config.toml
num_hidden_layers = 11
num_attention_heads = 2
hidden_act = "tanh_gelu"
norm_eps = 1e-06
init = "normal"
lr_mult_o = 0.917
Each number is 200 + 30 x the weight over the matrix's rms, rounded and kept within 0 to 999. Layers, rows and columns count from 0.

# down: layer 4 MLP down (transposed), 640x160, rms 0.0492, rows 457-465, columns 80-159
# up: layer 4 MLP up, 640x160, rms 0.192, rows 458-465, columns 80-159
down457,218,215,172,247,256,252,214,163,195,277,170,230,188,187,181,212,228,202,189,223,219,185,210,244,168,199,245,228,208,227,183,235,227,215,204,133,242,217,237,231,207,229,210,218,220,223,192,192,179,152,201,228,199,211,161,212,160,215,146,240,200,223,216,161,207,203,168,211,222,212,267,220,120,176,208,175,188,204,244,215
up458,198,228,244,237,237,173,238,213,246,252,273,177,203,210,260,234,164,180,212,169,195,146,187,173,198,139,247,178,232,213,207,176,219,175,192,192,227,209,206,167,166,175,264,154,113,170,169,157,172,169,229,238,251,176,258,199,191,152,163,159,239,158,259,230,239,184,246,153,163,232,176,212,188,195,228,180,192,181,193,194
down458,172,208,220,218,247,199,207,180,175,219,149,256,152,146,230,161,164,198,142,225,201,183,192,249,204,170,245,172,193,230,226,196,163,188,261,152,223,199,190,247,170,229,211,233,196,237,221,210,146,251,210,172,240,226,169,144,141,244,195,188,253,232,148,207,226,198,200,265,164,261,192,263,222,163,147,190,172,197,149,217
up459,169,214,190,215,202,199,179,160,229,200,220,198,180,167,234,226,158,213,201,174,197,223,226,151,178,202,201,190,247,207,195,208,210,210,177,174,170,169,234,229,215,224,221,156,230,213,199,204,236,224,154,211,252,215,181,210,206,195,208,166,203,176,190,190,161,206,200,160,209,218,189,177,218,191,181,169,179,206,223,201
down459,198,245,185,172,246,239,201,192,188,216,182,184,199,244,193,174,195,202,191,200,229,191,228,201,178,242,180,203,183,192,160,186,239,214,208,234,203,187,223,209,193,189,187,211,224,198,181,208,249,184,215,205,170,223,194,221,205,197,202,254,199,213,198,243,190,216,197,207,215,171,219,181,244,247,210,187,226,188,200,193
up460,196,200,204,204,207,171,225,195,201,238,191,202,196,202,202,241,255,212,223,142,213,224,199,179,164,209,172,164,231,164,226,217,227,182,184,259,167,217,195,216,201,209,179,226,169,243,189,181,211,228,181,203,182,189,211,203,203,186,229,176,170,223,198,235,205,208,161,189,202,171,171,188,179,209,238,176,181,194,193,240
down460,210,166,166,244,203,194,217,182,154,249,186,194,198,214,192,195,187,216,209,173,182,178,240,222,198,237,220,239,170,172,196,204,228,209,205,220,162,205,199,240,170,219,143,280,204,205,208,194,215,243,196,160,170,212,175,185,172,200,200,209,190,196,233,186,266,205,169,160,192,203,170,184,239,150,222,178,182,187,203,170
up461,197,210,159,204,166,189,193,232,197,177,207,184,143,234,189,200,209,267,227,189,234,212,155,198,186,252,226,179,230,211,182,158,175,195,180,255,233,246,236,163,193,150,171,232,214,234,217,217,187,209,232,225,239,193,158,189,111,193,197,251,137,210,144,208,207,206,191,223,194,235,187,227,161,208,230,204,174,225,229,219
down461,222,212,229,283,163,157,258,225,258,197,225,173,224,221,193,221,208,176,191,211,184,231,183,183,199,190,190,245,172,203,181,204,221,202,212,201,219,172,231,196,240,206,249,238,241,161,218,216,175,187,223,175,201,243,184,218,219,188,200,169,191,184,189,178,228,204,195,167,196,205,186,161,235,183,167,155,236,208,177,202
up462,221,201,192,247,195,149,203,198,165,171,141,153,168,216,233,199,214,239,163,191,222,226,172,197,166,196,196,198,262,195,222,198,294,214,217,154,172,216,219,267,226,233,216,188,196,218,178,219,251,235,158,230,226,199,161,199,242,241,210,214,168,202,223,161,214,159,238,184,154,200,137,205,221,197,218,170,188,218,157,174
down462,227,213,242,155,208,194,196,236,204,186,166,145,233,178,200,183,199,188,212,183,195,161,143,191,211,219,237,255,265,215,202,146,220,155,205,220,219,160,159,180,225,185,215,167,185,154,237,211,188,170,213,175,210,171,222,206,188,175,171,153,185,179,258,265,154,220,173,142,194,233,189,215,133,220,196,180,187,218,222,165
up463,178,177,179,167,208,173,205,165,186,177,184,231,209,236,176,167,178,243,231,193,209,192,172,166,224,199,219,216,250,147,175,221,160,226,192,230,249,148,219,234,169,218,181,216,231,220,168,230,244,272,139,197,207,213,176,210,203,236,250,189,227,167,199,185,173,188,199,199,255,157,183,186,203,223,208,181,161,196,196,204
down463,180,201,205,182,237,157,154,189,211,174,204,208,209,218,192,157,215,224,209,134,182,243,145,126,199,191,190,253,216,160,253,179,161,173,199,290,208,200,154,188,195,208,240,198,246,214,202,203,208,262,170,228,140,214,205,147,193,179,191,190,198,235,175,301,188,242,236,174,209,211,155,215,203,227,189,200,175,188,184,154
up464,193,193,166,182,197,158,227,247,252,155,197,168,153,250,165,158,224,222,207,241,183,192,187,221,177,222,227,204,207,215,174,191,183,209,216,267,180,213,224,171,195,230,201,167,166,208,214,176,206,219,181,216,201,236,184,130,232,214,248,227,202,211,209,244,248,183,165,215,193,152,188,198,177,193,186,213,189,229,172,223
down464,201,214,233,220,224,168,173,190,186,192,144,172,135,215,176,187,210,259,161,249,228,209,193,178,194,212,190,219,225,193,202,213,207,176,246,213,174,180,195,215,206,248,147,179,182,251,243,206,149,145,161,203,221,222,164,185,229,205,204,264,202,173,213,206,190,200,178,221,160,172,188,193,177,189,192,210,186,263,216,220
up465,178,215,229,202,174,230,263,179,178,156,189,175,168,220,194,222,205,203,174,187,199,176,161,197,188,184,236,196,240,205,181,188,183,200,184,193,222,216,133,188,196,171,174,200,178,198,233,192,212,191,195,169,244,176,201,194,258,184,237,215,209,220,161,158,159,213,281,207,186,252,155,196,203,207,183,167,213,196,216,216
down465,198,194,186,212,225,186,200,174,196,209,161,232,176,184,192,198,235,182,220,193,201,240,220,193,179,206,181,212,213,197,212,183,174,153,229,204,233,191,235,240,210,216,203,237,196,231,184,188,185,172,222,205,194,224,206,212,220,234,176,205,195,195,179,223,252,159,172,222,161,222,185,177,172,229,205,208,181,191,154,196